{"d_model": 128, "n_head": 4, "d_mlp": 320, "norm_eps": 1e-06, "rope_base": 10000.0, "bias": "none", "tie_embeddings": false, "init": "uniform", "init_std_up": 0.0414, "init_mimetic": 0.5, "optimizer": "soap_variant", "lr": 0.0061, "final_lr_fraction": 0.05, "seq_len": 1024, "doc_mask": true}
Each number is 500 + 40 x the weight over the matrix's rms, rounded and kept within 0 to 999. Layers, rows and columns count from 0. Numbers have three digits each.

# layer 3 MLP down (transposed), 320x128, rms 0.179, rows 204-275, columns 64-127
447505470498534530521491513576460479537557522541519578464492485478490508552533500488532492520518530485518575508582501491545604642496495474496442462473495517497488562487500476493486485499505495
473457511473506484480508479499533511549455534497485460540477459500510493534539537515468462482542496440569443483525467516515475462550517453418546521522596521528464526530482530447529462524444499
426518487448447522535520522534517528446522486519453557457455495507538517527493467483524508482495533507532527587544493514497461551623507563441482440541515610637465499523461507521473470518545500
487585489604536536512540457497516458497437499485473509501528522541532494508510451538593489480449539530488505555477526509442506556504495475474576458468461534537531511496513536535443523563499532
488542557506497405446497583446563530473524511519500477408495491514486537480476398461430454470476456536461501529530523533474491584462504458536466525492497507556462487517539491529491470407539479
559427542536444458464493509520459454533460498509467443477498475524471542457498423430499492507473521504515501507494492515488499476494561466598488560519508529489488455599494532433496455518465550
503532491493472485512491574459503439515525529448486483501441541474456480496520485469516421541508523505502508485501537493562458443513454525488570515476503428484500494535566557433499500460539497
555449441470498448464482549494550512580495585459441496527551539490537513536486513448452413470483478462501501614480479490543537492542487509488517508497480493589458506436420508527537472580467408
524502505511512491515465497464517559498480512526476481489485517507484494505561400528476510540513513596485489436524517455502506572445523476484498506500528478519504503468445558432509512450475549
456530553489521521494527427536404561440556488480428484558488526498506542477483523520505449479599560568444502515485554478509542419493505529559483493431492482536487483499504504494436506545506526
527479514436517506509527499467553487470531442413605414492533549385506454526510502482541485405484541510563499516526520492463462480495502508520522558548504483541435484535479513491503453517465481
540503489495487463504454502526555516496477530487483532485551492512516542444543517457480443544507568476475486479463553479461477447500494485495511484524597503510441463515479534476474535522521504
493486473510535552393492558465464457476416508479487543460573447478478441349500518484476462477548454525488520491525501514520499524525470522428566401469537478464469484488482430463527455456510483
562515456517485417513462412450496411501427499435503513594510533443445502544540499505476478567531437483571435506511487515536476413505450505469580578502566543506505434425477541515556493460464448
518583523534435352498434516445496527597489458539533486515493525455541455457465499528477540489484483492499520486510512429483558491467530514503531483443459415521500511551533443558460561490525551
502407490510530482459471497532478522475589589495454493510512495460482462582554581438430404398558447473550483501469466425467457525565435560530463516496518404547512581554454525432487404500531486
534510448458533526451538514506564488462567591398469545497478499520540473488477549488470498472500514552459568536511491465447504511536493499470473455447486511517478482544515570532430510482461509
475449438524457551512530532421623490543550447487455455420506521512515506510447508458526535523446515510577536503485447505573501483475603468539425507455563483487526491466492442509466514509511468
537432399476494558579457503517529500596535424479508528517554518493500504554480542441516516490516522489505421527531501525454474572487507434466493564449514515446540531536506467489558509518382399
465470513570492535491556457532561557511537458550557488539464449499474533485472503490449469503537558412438509464440592507523557539495442494483541490525458520560512493529499524481474406543499484
500504437596502523479518481521459565515446472472485554446562570459513539425408459510474472462450614504532560513498485450541528499460472496498529455488504494474505560534459466531507446549445482
461524516488508514507445552455478551467505484483520525482483511505587481519503551498563423482468509438531489518468507455477384489481531532586471486556462577530493494490523509493526512533481542
517467466499496496487509513538546502499498516501479578516496526414509490524417552521547477525532527467499477542453541507545488427492535496461458520517463472478509557519496507498515505529501501
559479506546509489480438424490446522565482510525468473469581487475465513540501479513500551511551518534483584530487587547567477517405507540487490566442557541435517509498458509509585544557512455
491530510475447532461540543511420463507486493491521531463501549479446518518639502505543473523506537522510435437530474509602545514523538608587512461476520516501505490502466481470553464586480508
525515607521596466493511538486536505489509453556488471460472536439428516467526480438557476532560496430509534505482505494548454477472515533475522472550532451494599501515510507550550592443464473
499458598535559485447497501496531538494576444443405508513485411514418527527514562501479441479450453531441497494582480486573549513491506511462469441526518382493483464430451423528480478475491396
490542472541475423500437477516467498513579505477461501516542546509494521490587493447532466500510534468492496472508574495480478488474522495576568531475520514486436489501435429482454424489530390
516478516490479440527488444459481519520542423510467517520471439577528557543512500502578457540468526431530455490474449492460542527514529452553463604508506555549479490407517540486593462547549509
520489463481535435502518426505555476551564508507524503473435517522541483512420472573496505476509453491548495594402439512479498486518506525474431538474491502620524502431532531479467489497405539
488605526450506513372581533504442535481485570445502464496554506513505431446546508557493543512470531533469458561509439487451559508461452516526480502570540447509491586473562448441478584541505500
537515493492437452517456426528488592549482560538512520436494542495523532384481496551453522520517515520537457448530513520477517514486506533466549528488521515527460560513502431530499560504500499
496533408521479441541482431501525485533467446504493522545567462478488437420445511514528541570485470446467556531533486440479463482461568540516479385523498417544481464531473457586467488480532543
490504498525457456507437545452511504474463537436512534432516536486394439435600445501459566566504448522387508604511479449478488530466519449537475419457551475491462472424492469447462507501506495
545546527518622520535520485508526572478538571451524511488550517490552479598465495527529454539579404489489463474499463536543503511505507481489528451545554454483512545522486489432448453591566534
463536493481543500542480387451514437493515533495476473492458535450526475497510457465431511483469489470477486491479460491522497523560489499504446494512462449496452542559512589504435519506509505
519508544539414490498473480455503517501429510463497545490548501487548505447595531405508528485541524463413561488430452566522536487463476595447497495469507526514513484503494509498555527514551553
518524493521474438466469529528467431584483521478525487467538503429512495447478522493510524557504563494462452475540544565490548474511523504528504537532543535431489551501492462498488471588532474
466521484578574473503494530531491521479465505489537523542424494516439484494471467527529478510492440520551519512496519505485476442474516525491533505616495529428542523433447404476557559471539558
472510465542503459512514472554506442500494482471530439549494545549475466489532567471491464510517517506493531554489485407468499527519435480439495457441501473355473557452500486520456516482482577
487499521520493501540528416459494478453491563531439579470511526556557462486555501406491501494480468499545541505433463483525558474506566553477523430485518545613486416497509557449500512548546485
457463482445493507493457497454483488489462566516472416528477507433500547548511557454519527446521479452480452440548553441509532497436504452544477455524506496468490560477565540516488515497409463
495503472459485508520450517477499508533497536504542450530554472507493492493504581504486461453524481406502504471496424523489492531472463526445506537523438539419438555481359477502432537446529539
510509494550507462447491585535492597511582507468468567543524525507428535475582525509477477514474517487506484480546492549532516456461531503552506479422494466598513496503504437530482509529538508
554416593455508551503539574534437459517444507489515445523492462481577497494447569436495534460471524524499462457482546451494483516442477567556479535498462500421495511480464599526526572488498540
521478497483514590554475527440577522452502476522558496517434544540464444460526508517461555459459477491551557487489539498537511516488531462510497459489507470489510486542409417599502456519486480
488562536502526557510420507397522496540571437507538410451499500481441495448518435545449528550522495467481530438513505503526476481503451465545484488567536540494486478480528457527435492514441467
465448515535520562508475462475484463446523479518492580461488531540474520498543489519525490502537416503458474471531448418448494537513495508488492542552438451501504563529501498487525522467517463
479514470487522496558467533438455497556470504494604510512484520543444563413502450504600503447511549434593523470481471572478573557494534467476450455490534474521467605466513539437448557526489537
409573399459495423507549453551515506541465499464460494490583393539519518516526567485453503444511512514502531507443556517509453471427493409511606475537509429503534489471466548573497457496451424
521518564533499385491564442486547515528461478484534545448542488515494517539526490440529523551526509409473491455523473493454489521601491524480539480523334515595514525495488601488469543469480460
541502501455484499529518467502482536588487406516518564491481431552545461490518545471503442538502599510514489499497523429502482602500424465530587459493521481560509454525492532454470507452559503
552581451515530495437570516502444539519467464503512495463513536451566533506465533522468513471423525500472456472527480589457532549483501466472460467445490486538471484498475529515406499498466568
486451481528480478534458493545616488488492504568535464524427560487496474554537485513447512451554496500391478498446515488461490519555540497528454493480436467495465543491490527490513476506469526
455477429517505513397513389498517409527500510489507502485478458493512480416492477520575486489459507511519451438428500528475471457454513427535562471534548492472432484546435527508516396501441457
487500479474440513547446474472539455477577518521519554582491488545520458525494462515436550508494529531536518527503474523447478498468478475484423537516495486480510426521477493481481530548538456
494558578536490454422430599490503458519491490487486455561551574541501416552505555495525455429447517497512466546501501514474466493476474574465486543480463492512510520505490511465530526456487416
511480533498486563505538481502456526549504451419557466546477536540489479538477448508512513540477466487539416496475521440410484441504597563544510478527495428490473445474445457497511514481457484
527505483533451486529476477439423461475538492468494512527436438469428439502503463496509539519526581476547514508505512476475457470501521569496454457505547553483499536463462464543499454538574470
489509551473554494550434512481574480504479495555531526547428477491498601532545455526511471473548488481559544470500423527571518512501515515484483472491500524427457509487443508521516516560556484
490529509469527479506492441522468470446540541450435557524467534475435515427494488461566460458471527423529541553467486468464497552531465487564601487524535494607520470518585554477509459498559466
578548534477436481431555606533523527505558548537495524576418537535448442404452514560570512479467474486537515515519474490600525457461534538491558626481508513520468491518479600497410551414518458
486562484470576519478517513498491516489555500498534531506522546536549472447505458494489536443544440538475530434492538546480565474510497459607428526469439454513459477528468516549499545498458557
502487471495506444522508491548429528489478480495478460504511553523535489525597452499515463535547428534400527459537477472505503499505475466543568504535504562457462424516556456469472551517563477
484516455467530538505492535518521522553463465459488430468472557510511436472525578464505522507577455477485488485583508557539537491499515451424518469487526467489501506530543525488540482523562495
506510508488468519513584562503476448505494527478492516446513509482508515540498519511489529520436569483521545431459438562486492516452507462435526560479540453482521480453468510495494435465551499
460485496505504485481461489478432436422467533484552513486476432446604525514413428499518521551509498478587502481511494489487451454496517525379425546537599474454460525544496452496486548583510479
525456489506495497496480571506432483516416520533461546454487482458497487447557445477635461507506435496541538472584573437486538591490448546495453477508519456420568453520528459558541452443544488
438458409484519606535501594514487513521436425534462559526527511517541531472457572496494464472483438539464507484484557535493430511464493519475450467504469444507536543470476495541495453493592496
535451483556576550522584487471506521337441509492497522542512485554514441520450514525489434447478478496487496535524441509558489510590461467516498482421531593432417424546488476481456532494462563
501491543459461566534529542536518498500553502507442514503568520476468475445519550558503524436455553453497502481438443495560551610477479508519492431492414511447512492523439437490528538430506500
497471565461526571528496559480479516442498500503512493510463568464466553487476446527519436488571475500449486481464507534453530439548490488481591512516550459398520475513530514534524506512482446
# layer 3 MLP gate, 320x128, rms 0.206, rows 205-275, columns 64-127
560499497513519455451453483462482532476456510510439499520484459473550483525533597536477549464508505533505492534455495509582479536546480470429488461507462530504472405500505505455516507494480506
484500490528535458532591511442517484597435540517474567454466405518536521488483568479457404502483480537486532500533461405517501598523468545520565459526459492538494473559517515584425538513493483
539571498432399517480542511455483486539468529463465544550412510475465551523492506481489576483431469522424449484545461581576515523485525489485555563464510501504543494520570500474457503544488497
518543536562494527524490537512469511467492473442527532484567579490494502536510445526556530489462466542513501482535484515470476506537493437505508481481513487503565492532495494607503457484549511
528514494498428498392563522502581508503540554522512460472522442516471520518439475539536470488439481563435510503469480496506529556468514486476521466580540399522483456524505482525486440576506539
447523473521449483439519504489414497535463508486450482520494536469543538504449553499536571514481408520516481520519491468460564556479475528518486476481399482501448472502440533502592445617452505
495529517518515606496461494546515497491466464521509567496493512550478447484544580506468493527475522531493549511481457429495474497535513466510552515442592482523583479499446552561411517434465448
475504543504495494506476503451532522545446524452551513481505477541530482514504458538484505450532516558469479475511511459540473579419537497556465490456484530513442514457499529505446462518520566
548522450562440493501454564470594466537468472507504457494449470436538473473558545511474545459504454468536462485575486507568426511443551535428572479500481565488497546478497562482536514504494534
540553448417450523536523514539605434511515552435545522513516475470529515566514465541517499449543410509503585500541555436474566438547497522596470483490557487434518473486471496539541501514515423
511468499530494478517506518506509444534463494443519538508501413511536528570472456541492501496521490516485447532541530548493490443517494528503494490440495501468531548569488559476564399495488565
470554439486510529432418439469494513563538481475469513520401486549492514484498447445530587458479578453530467508541542517511488443398484502535464563463478439481586543527440434490473514526527482
439525524498458515499537456540498524421519541470471597562477560514547506514448500539561439493526549451474418574505502593498529477578382505478470484569546461456511530560501518510497482510506524
504424580453471517549492477439519495420529426481561486472554459521481472618490455573551423528451512481490459469542413545636499561468523549517508533522507469464503557507423537470465501541509518
459539544474479576499493536430511476486562453557566503371536509512448493459475523516519441490418516569455510540480516496528462411482450556436506515419515485540425423458538463487581393500506467
547558484468441501621484467535561513493427593435488497500563512524506459442499498483500416494506522516445535509497492484497587490512496481528482535458492452484565494519500573586489522507520470
546545491498394508371524525479412537458530472497520448521408465367572421508543544459511514485498461519489449523599468507387609515522507525453457504511519607518420506480508463435589521531521478
480559494484514481486448497481485473482518440536446502488450508470455505424535508547470537514477468477448563506492485568567568513535406520467461549522439502545484436494534508504469509485481569
408487466562534518599464541497521496514498467516524556433557537554522474521528453504472518509497449565513505518526526489460406503472505533547481543516543532467500510532488544508463495511480558
439563476518510473444570492525503527541517435503544514532536520479504523513519556503499510475428480452543525482480483562526470573539494486513491533496450522538589502416487520567503535524527494
456434564454458457482512572468502487496466514472491521541527500512505579501475528501405470447593525469477479490520478568577503497520536568520491492472455491524465479468459485530410583492434498
517527491510507488453498428566543516491538455481507535523501445486463467455538500506518482519461509499484524477522453472477507499520491544511531508515456442489477550529460570493519500467539485
482555505496487509542468486516604496535492496498513491498515510461583526501508492547517524474501432518413565468540507496449431493478477508547529557512485479501470503512439521523454483476463450
451476548509510467439505540587517514499483499504468480497515482497515500491539459544532456463540500451433463532486483490483466488541463458532508496516402453613536427526465489486517549494574496
529477533491463475537509450502547451563496474550506523447546467484565481505491445496410491545465502469514466582543509510482458504559459505533464447488538499551410514465427537410517534554488470
477555529443563511439424500507508411485510508426466535508539513579477504493540488467478448430476446503427521476422461520588514513514473522532480503481528435499480493444439450526560474434519481
506485484521511445521484542497470504461428549487522478606469431499514521484547494487527454479529502553479512533521561427511472504516569514554528479538505524498495516523453482501405469547506473
478521565515523517543519451488504446519510498574583525489537546519476510503520568527543460553532535427493520517558489457510465624515515449521467486466531519535519475475517500533514494515504536
471507499508506480488493499510506464483556517523601447454497518518558570516520492644545455581557494430442476536478465479536442501478490542507541497530476501511497473559454551481440550492408465
517453491409467549504473489594485531451435464523505461464472557444503400531472494469478501498482560573443587490494528482559561546510508541493525513502406568442469487512436500521555461477450488
515495501465556494566446538525514441517458527496506514523428561433551457518497518522508530473548472500510530507514521530495545511472464592464490480501504508445486480469463462572487498453467542
518508531512506487518493449525456550530441533525473516491490558545549521518455532444475564484479450477542467564506491505474491497438534503550466415392527511522524549456442476514485494485528470
463571534502506433490479455496489482446502473423539567539495408504477523475525510466489504552507550483516509555526533508487499496362534495544502501473433468562473513537540506474516575450598557
438565485554591505475525486565523512409477432502432453491413560497502478493451502498477520526502482509489537515494494494496435435497483588494533585438497557514574497548460533512478523453471537
514498437498470492487493497476554527523513513481566529508459512504500496494522529475562519488530506495421442516529432500438502479561521506480497496553407456485473444486481492462495501514501462
489530472471523474568509555426532494484495481619523548524508481529504510507501542507457464511476546480550495511534492506476454462528431451534497507512474437481564552457530529543512511475435508
550485488515472530506449495500458522531482511449513491477511509492603551484510530518461528449457510457527473538515503504528513519538451460555540512551495568593473586523467443524459443554510528
456493411487557513533500511527656607499459529492434537505525527476550413540415452542451433502466582519423534449523524500499477476532540542509582466544518502515552567479514437460478515477427432
541488498461505460523479481472521540528461521432496478489459534437523541514467489483564543497492451484471512497511517514507570513441597479508499450557509473567449492484474509621491520473464475
484521540470488501522427492455554488546403459465530463554536497445447541466459536532483556510499518501466468504508517584457542483459487494473540561587507502484488564503511483445438490447487491
493421518578559561512487519452549569496506551507483514497498454477535540460501534472442514522501512481481481544509486440422514545399433538529574518492481419441498453588395507478480496490555446
506489438440506523509414464498549510514533461489476481525527462516479518459476611466420425573536538488491454457451487507533520494396521544484496495472512482502439504499412509579521518550484536
493593470480533513462512478547505432544458547432526465602576503518557516493510532513477539474509456510476487480462551503536458540504498466554484516511481500471477453480512457524475549499475468
480428486500449548477420538501474510517474482491511558489496464470608540573461487556577537517450519531435523527471552613540444499600458494484546555497481513520521544511425519539453450495458539
545508494510505521452462480462519490509526505479505502478573583464473468413437489538480544437572573509469504482491534448501470509487492425530467514516518490465469582536516490519476508477468516
484590491547494462531468555496536520505462522551478521512539551499527483563467436500498501451539521546453456503561597507451525481512460455488536475535506497488571535458535466438458492507471479
452582473514504546549496446362562546472494556477491499453472460489565427451516472502524393531517528516539486482498525502514568429450504491490477573477488525564477498548479490445550452483515467
527531522474538518474456490549532386490493523486417483545514508458499530484479555540520553516472474487502445486414498522529416527528554471534511502504489532413457446589539521474548522413508542
414546484438509433466519536504527541503478504463508534490478506463559492480533488472448497501540488465517485605444532482486440466517494469556440551490472471501464510517444492526490459516499469
463512483479519499490413493476567414523490575501486444459584546550506526550500496520491471456460547493522569577558530524504495521509470592514565509443490457524493570555578504535545426463529492
516528504560568521463572409491573477485537535530438469512549491428554520507598542541467566449494514562451467522414539576504537432483571574476434488554502537530598510451479518543513425439510461
435497496534521531531469441532496507499514515489527517538529495456556484555514476548550496519484546491520451572526457470534507509470439522440482429531523483570461531463483476507462533472520495
502488534525524585532519486541580450451509502491482513546472502498447501481472546424527502443449464535509450485459472396553539474526498493466512574478473543550477526492515500451550489439522489
515545567473524466590438559500493466545417542460548436448507415484597463560551615561441420536492527545546453481494485522542525511540519544487533568509399545527546574565471500527501509524452520
521533473521471524531481562546557428534466470562506431473521515499537431472497470545452441491511543485493551519500581563477428506517502486492480500517526416528460519466458551538542483534510457
522529568511473496458583421537456488515422525449494491515476532498495453512557474500496506496444516519535464463507558545507524478506446541475515552452504491531504484487567554472468528525440539
541451591553522499464500509511515566509548486458478486506509539499535498504478469503476516585490480468472479504457470498450539525474470484482434475505516458474481481492436553531497531430477512
486474554568460534534542426597504531566432499554523508522492492456498453493535555523521459513491547543493439551597460544474490492527511566518530511504502534488415507492541534503452432477484535
481467465607530437462440521526562519556533522461455577471456545525480451566540524480462513495553498505511471482505467543573475514482523483513531538471413483439479531535399438555497456546498564
524558504431514543549507421478544489491528503469557590494418538484500484505456505470524474513504500426477519495501494531507483521497485496579520565553464458546483559432501488507457513581536466
517454497458517497533497456398484500448501597512458505483479552553490514469529510416479512534488433454506556414498568511558527556482448449493441478467500564563531502489510491519493454525516481
484515470479480459523442506524509551462460452531540507541559516478508480547495563551474482500514505529513505499491548526484526531524503483471547443509430499495471525524465519514479454461496634
443471474509439467453518443584512549473542491502484520364544513466556497540497521526482521584479497481508408524516567475552505503576508465516540481502501483505525504551514453546532525475460501
550553523465469482470545474444521435487468457536530547496464515534528552567540523536443496431483503551499447479508456434527502460480414566481491536456525536532534515418492465511517492450444495
483531473548519500513422485500565526518460491490505479458517502569520498479498447514514534495549445470513540532512518468463446520544463514491463489478557517518476495552530448547502556542470538
543503547496503469523542485607501433534487527534454498464462435485499515495561477578533499526483504499581513444514454450506510453529520491417474488547428472526513447424490536476512469522443545
524564492545535573503495489466506492501418480559464549441516531444576531515460555474541459349488442536419521411599461522448542438518499387440507524498588564497411443493558491450474554546447440
494504493552551457485506486533527569514491463518555497481422501431527506485567513536471521517450569547496532483566534483483550452397399527506525544505550503492448485519446489453452483461511493
446495495528429559536482496509532449589507558472468433472472540469492609430496516462459531455498518548524517496475526473481485509494483500495425513547445432435533509487471515506524536524543508
509590548442460546534557503486479485495433460426523445449466493501461484435477467498522485451569497441470497521539512638534571481428514491537509528535536482529528484454474544514511457544452456
589523511495505576437568500564484516579502469527579455421510517558545525564493456433465490503458573495483559539476479539534553505535484483471527460514503458541412471490501485483567525512469483
# layer 3 MLP up, 320x128, rms 0.203, rows 205-275, columns 64-127
562461521535508483478467483507465490549437473498463461601478487489565500549563555511404549470516475525523466517491505506530496499515505474489502493499493537524476434503469545442480481533397491
571539464521596504563489515454590520451482547536507448423502454527548450421422416550550523526520465543522421512474429567522461521518481577484519487537541527563464473473521455543458499535478505
393473438616538532516469486574517479485525449527542478484595535544541364528504479582515421535548517562559512459454588437427467437400524495521502427493523572526482505529486574558495462448442483
469431486444485491480522441495520481529491526543470503510485438500494488441462527479444452493516522471511510529483508488523483487460480549484519487491465504521477505452488525422510488528505510
481414527495484475503497513505446489460483521514471484483524541477488599446522510463458529459486467522509492474448527553401540572516501523440442587442444560441460517485456500506470543469502506
521540467511411459512460545489461457500592520445516462531490501498476533458461558497489524594425481510488524513466476496511543526545482464510494425505457461474469519541561531530584540552481527
412504518485496416455509542493511486502433514554495545440519502551456526506465488511516495519588463486539432551517540531524496548509495494500413491485525481478507522500536475479531449505494482
478529524467478533468473499458544511548449507451532499463539445506495427540480473555490517504522482505458486476591536458479472572420570518531522498465494498519470558473523525502463484506563595
455478486466583515532514399521356512457531521492473522523565511547473557517489455526479525515486537499459521539467532506415534490509455482543455550480524445473516489540467401513482484517495502
535527514509537464553500403499524475513571478516495570474482526420511505468520478440569516556491475539512558505525511583504399539473513550505544511468409490473497496521537563532547477493436529
453531460524442548455529458511517471532498487555479523493515494473521495431519555518465507481551521515502431471487481417430555482464492423459496557537499475557402502493490485454477533469544428
506498472504531489551420497451515508561556491495495531481444507503476553527562485479543534592433626504537510418492510488527481456478552489509377520482512485528529551476484463494462466473538489
455531551573462458531537422562477572484505513449541541611469543487544483529493431518438517463550503410450401463522522507459505400519396475483583524536525559450529569489517508473495515505422441
565516533551475447496535540541518467472452433561506500585453477440482483541563489493467609428503502512393451423556480493452522462438606531464509466485502462472559474488512456562406503557499537
489388414527458476474447516554459520434478526430518520545448602498500505500496537412475505414516471458562486476546459377503468544568508499639484448553515358442515465574506541467479470506479527
468492474433496484481511506437494409492585515525449532459515481522540512519476485533509542473499438457484489547423571492451459503498454505441507483499528509481477482502545472449453501471443536
521413543480554567488550489462551456515503487538480451426510533557475527589555565510544554380459541502470468492483487521592507439470514497529494531509528474601484434468437468513560472509589559
460491567494489538554522495529561555505413525520511481522614548557567482495469533525559508492506505560516486487500504550506484489447513462546597458539498423469491495506435497543480477578548530
482479478479434442449570570478514511430576530465532504594496508492495519484477435450517568488520551528533484499428541467465466561523516511339544557531426451476521421456564496510557476522535494
483524506482398409524502483474491483545423490485525526460460509512546483476513458476462408525485494531532503535501536464504485508456501471488453555499488484525480476566560492424507435447447506
453539571504558544528469530498563522490568455462418428502442486505482444468529552551531450467479565525500479478445541450476475372438509478503456510542475534605458532472522496516488471533509568
491519497519499486519517511441469539477528534480508479466543519497529502595441541536518507508511444529521466538485537509475533493497517479515491503520509541506499429480502457485446443552523464
511501496534476499485500481552592492542488510564504514514595496476493573563525523537534543508536494517406584470555543536506425501492527478492468569529504490511485521516423507477507491461499525
488478509498444467546495527525519506493479437498495479477492545516473538468503455470459487502514529486454483479467446499497466529571518434553503499462513484524474518473458545541512587522556529
504631499476559536531564471492437552478436564537537482522439592517491481476502546448455561574486466544539571467464487488470538481511501473522534490492490534461456502395515454474483447523561499
477539494488549493439499546517496543495579474518422539448524402561545508514544478489479538474499580541498528505462421548542490545466454471513482494499536363516512588437452454541553483443522474
445500526560481455509511493509493589505444503499447475576472459512530537459524488423486488509495510523497468506517520526501490517489577509574533473521498531440475520492443492524420490529528419
480463495532519423543529493498544503472522412468525525444536472526498486504512477522557522468554480442418529460487491535483458598509510428514424490513480639542451494508473527500550434531509430
450500464534492402508452455500497453435510524510533593484483509574479514444488525578487531524562489454443570495606506505575435401455519548501531427485531536494504510587485502461483528460540431
462606541489471470482574481507501495564561479432513567543465509504489521440481483536537496500471473462586480528534466555471476420468506397517518472541584466621503516432527558490533609541532539
460542488513465508519498472447550487474440458438462515483429503511513484460554496524505478510478523488548471496492519484544481532487491455520553565528503517461463550499503437466559510451514510
507535519547461506465413395487428545550536526534454520490530478532525568551520548523442533545425496509445417542496497427478493469481524520535522477446494490516507463514403509415500554485536421
482514542485486422448452456484516572481489500445518607446433414507491524465527456493452527573468540464445398543521478498530510509498538497578537461485419493554522473494505432541502479470502609
584513529528477455515451494444519535611495530463586550496572509484531549567474453496479466538585466460511467488566520593534540517506512505457481455579489457486430497441492497463529428513521460
546522465510471468499566528444489484504529409529518536536518473511542411496475412483510496547465539509545466513526498503484517476546471532510513473560473456496410544567498534480469489429538535
530500542522494506486510450572472546482502513401501486516448484437460474446495473462536521536490483525493501509467479501508557531488556522474476540444502576466496530546578459484407470534534467
562475400502483505473449486527475548503529511454496477475559452486567564474540571498405548532501506477529458564477480455565517503498453488475527512517511541545510603534486523449483499566510502
419512513548508498506489581559535519538466491454454506487506517467540497483434515435463505503475487564485549505499540455485473453569534523514564537529501463517431493419496472461522505511430581
485547496531576482499518515528488433462530472550557462521486457595474465420550504560526470571528559515492485457482492524525552456501436495509555511504479542478511503528507543487502499546536483
511420478521444494491531508432484542470555542476514476477536495514483590461480533486459472520538431503497536487493472516479475556511472533542490507489518497502557456554542467487522519495485495
521509595424572517498489471522513538501468524520530473494480502468527496526485491500446566447496428526564549514556497500573572485433488519460440428517558487458497523440491494591519528532478486
500507494449549490443489497527548559552513536521538525510494450436525494487512527512562445549499500484547498479451410511480487504448485498491537520452498488448532519505471591581539540532521512
495440504594511482538472492471507538426547453456500503459449552497490488516534489504437520480524560504491489540541430490493509478476546514496558488471477430562550520504541551465496484497513537
566361460511454545534558539517530465545505438459525445553501453426547549430487533559532515441417552558457514528462568479528494504507545554511442498515462545474447489509419484457456546490461543
472578531503498524547545479461484538521459489565457454541500458518568516523541544514480466546478422504518614530488475516509476522454515511492489545553558520515543446495431486488486507461468493
507546502557503509551416510450529567561505531509501493482447495520486492509504443502535498512555562501434476522559471594503468529462474527478438507520492505512501503468565439420440497477508539
571504453559506554506476478426532531484433496522501500495532540504511468454478427576544424484503490501544556368489524503537441503477550438480480480469451520511496468504500416499556481513473526
560528533471543498539445500505533583568472540523588496506523488504558448455539447455527512496469541592505521480542457522523522485448456529507478511507532469495412541492401549496488426541511426
428505469541497445434514542554511528501463488464490508562485471477569552541489483520481510525597461448525549520482505526515442478495535457495490548473453471496474511542459436522428433510449481
541517527563523427525636461497525537544501413482548551462518445486532497419448407521529471546534589429520473522523532573595517468555481514485485439462543496442438480573486567573484606481523484
462528445437512445628536507465537482517516451505538528542486565560514468460488477427521534608558475511504484539548523502539531547544479450459508491480512437515466463435532526532495517550514447
560538513481493499465519517469517508494487512489470463474404556520504505521475548474456481523438444535466495431499508533410514496470532492516481543453452530465518490517462531467519491517492536
487449502491531477455475521461461502513497525457478508469481508513522496536499569442528464522514520491484519524490544489488471469493452442482458441505524407561447497513511524516478467505437506
444467472486532464470521520522528504519545469564520491534481505527577514540460520472479360508451561532566506497427469513592466580550424465443483469513524530527519519492486522511507517550573571
555471441495485532483472577513533450497444507549467495506482552471498444512466420507526421477514560528500578517537562586488448484519538467450469423531549417507473532507496482533447476494513504
530443485450528508511502554471513563503515503527448491501488482456532530489426480470521580454487459514434516502540484536570430516512531457489609403446464503448534521518459466474497518475586471
560499525446531505527525468473485592547491462477502488479480502549449475590494476531488517532411452490452540533481452449491558496481489505500439448530545448514475443412483527465494504457517504
561537483587445469518469513485511503435511476491458542527470504510415458491497508452520513542502503504500523457500484526502498481508505522450516482515485441527447524449482431510509480487504481
465463512460436511439475508485476500468506534464540540416542432543482444525494532520444483461541518541516466500542470549441506537446485511534481514508568511521445574570468474534489490525532499
479509565565492453472479520504424461524533467495442577479515476557492521456521491507552511471420447505500581530511504536487521500524549493531461524532475544627537548498433518503546497468511443
597564550452404548497510505618500489459517500421485528597517534499502549423484451425532465500504468542609459478490527512538467470455516585444541482476545540486476498469521507586489488455506485
453435490541518489545470513530482501478518547463490484545511483483471476471492453515472472513545533568467560525515503489495379486506498477520486518412529469535448532526551502545422485472424490
447453540511445424430519493562502560458534468518546450414493544474519538561479548501442574507497464515502386490517534478492448536583496478532515488537507453517523486516540460494591495497486548
503477488471534545519536533548515527588558508518493457549551497465498472404466507455536479561452498455487545570506472511480520496456505463531531477575503491511424437494448524504542476561621473
594517460476488490432495516505524524540525551507503544496548540576437483550457481462528570471458554482507544513425481451476450473486546429476477473523537475415538519566551518562496520544466407
522507518415515441558498456592446488499597447485484531544484509512544461510545457462480509560429519550591518499500468454526448519501467464443420443568465463532465477452465455535480431499470565
510471503528504509425423372506491478434519569467474473511589481434540526496518513528502465427490503561457538404606435519550558468575525464480479362504478536497503513534641576471434505563569495
449495464503516476397475512514591513510484329475514469471487489515542528493523533539511442438452553539475568469496456479472526419384460542482478501519547487539519529510482553471458500443541514
557562447506496451539397467464470540583569523595578465498467587488526490520522482500547550559526458469519483462463512497426475477468417453507424438512423443447505594482536506576535440499467457
481451427457473515604598498468505567442513516505394468518477458492486503488486578549474453501416572552563542476425401505497496543529500490510517465503435481511478502534442477488493510500463453
495496512478486553513466504530543524490560497521550437456429545516517566634577477483449465566512519505443519531512528498520507500522444513514504450502540518409532450556504409509501475526403485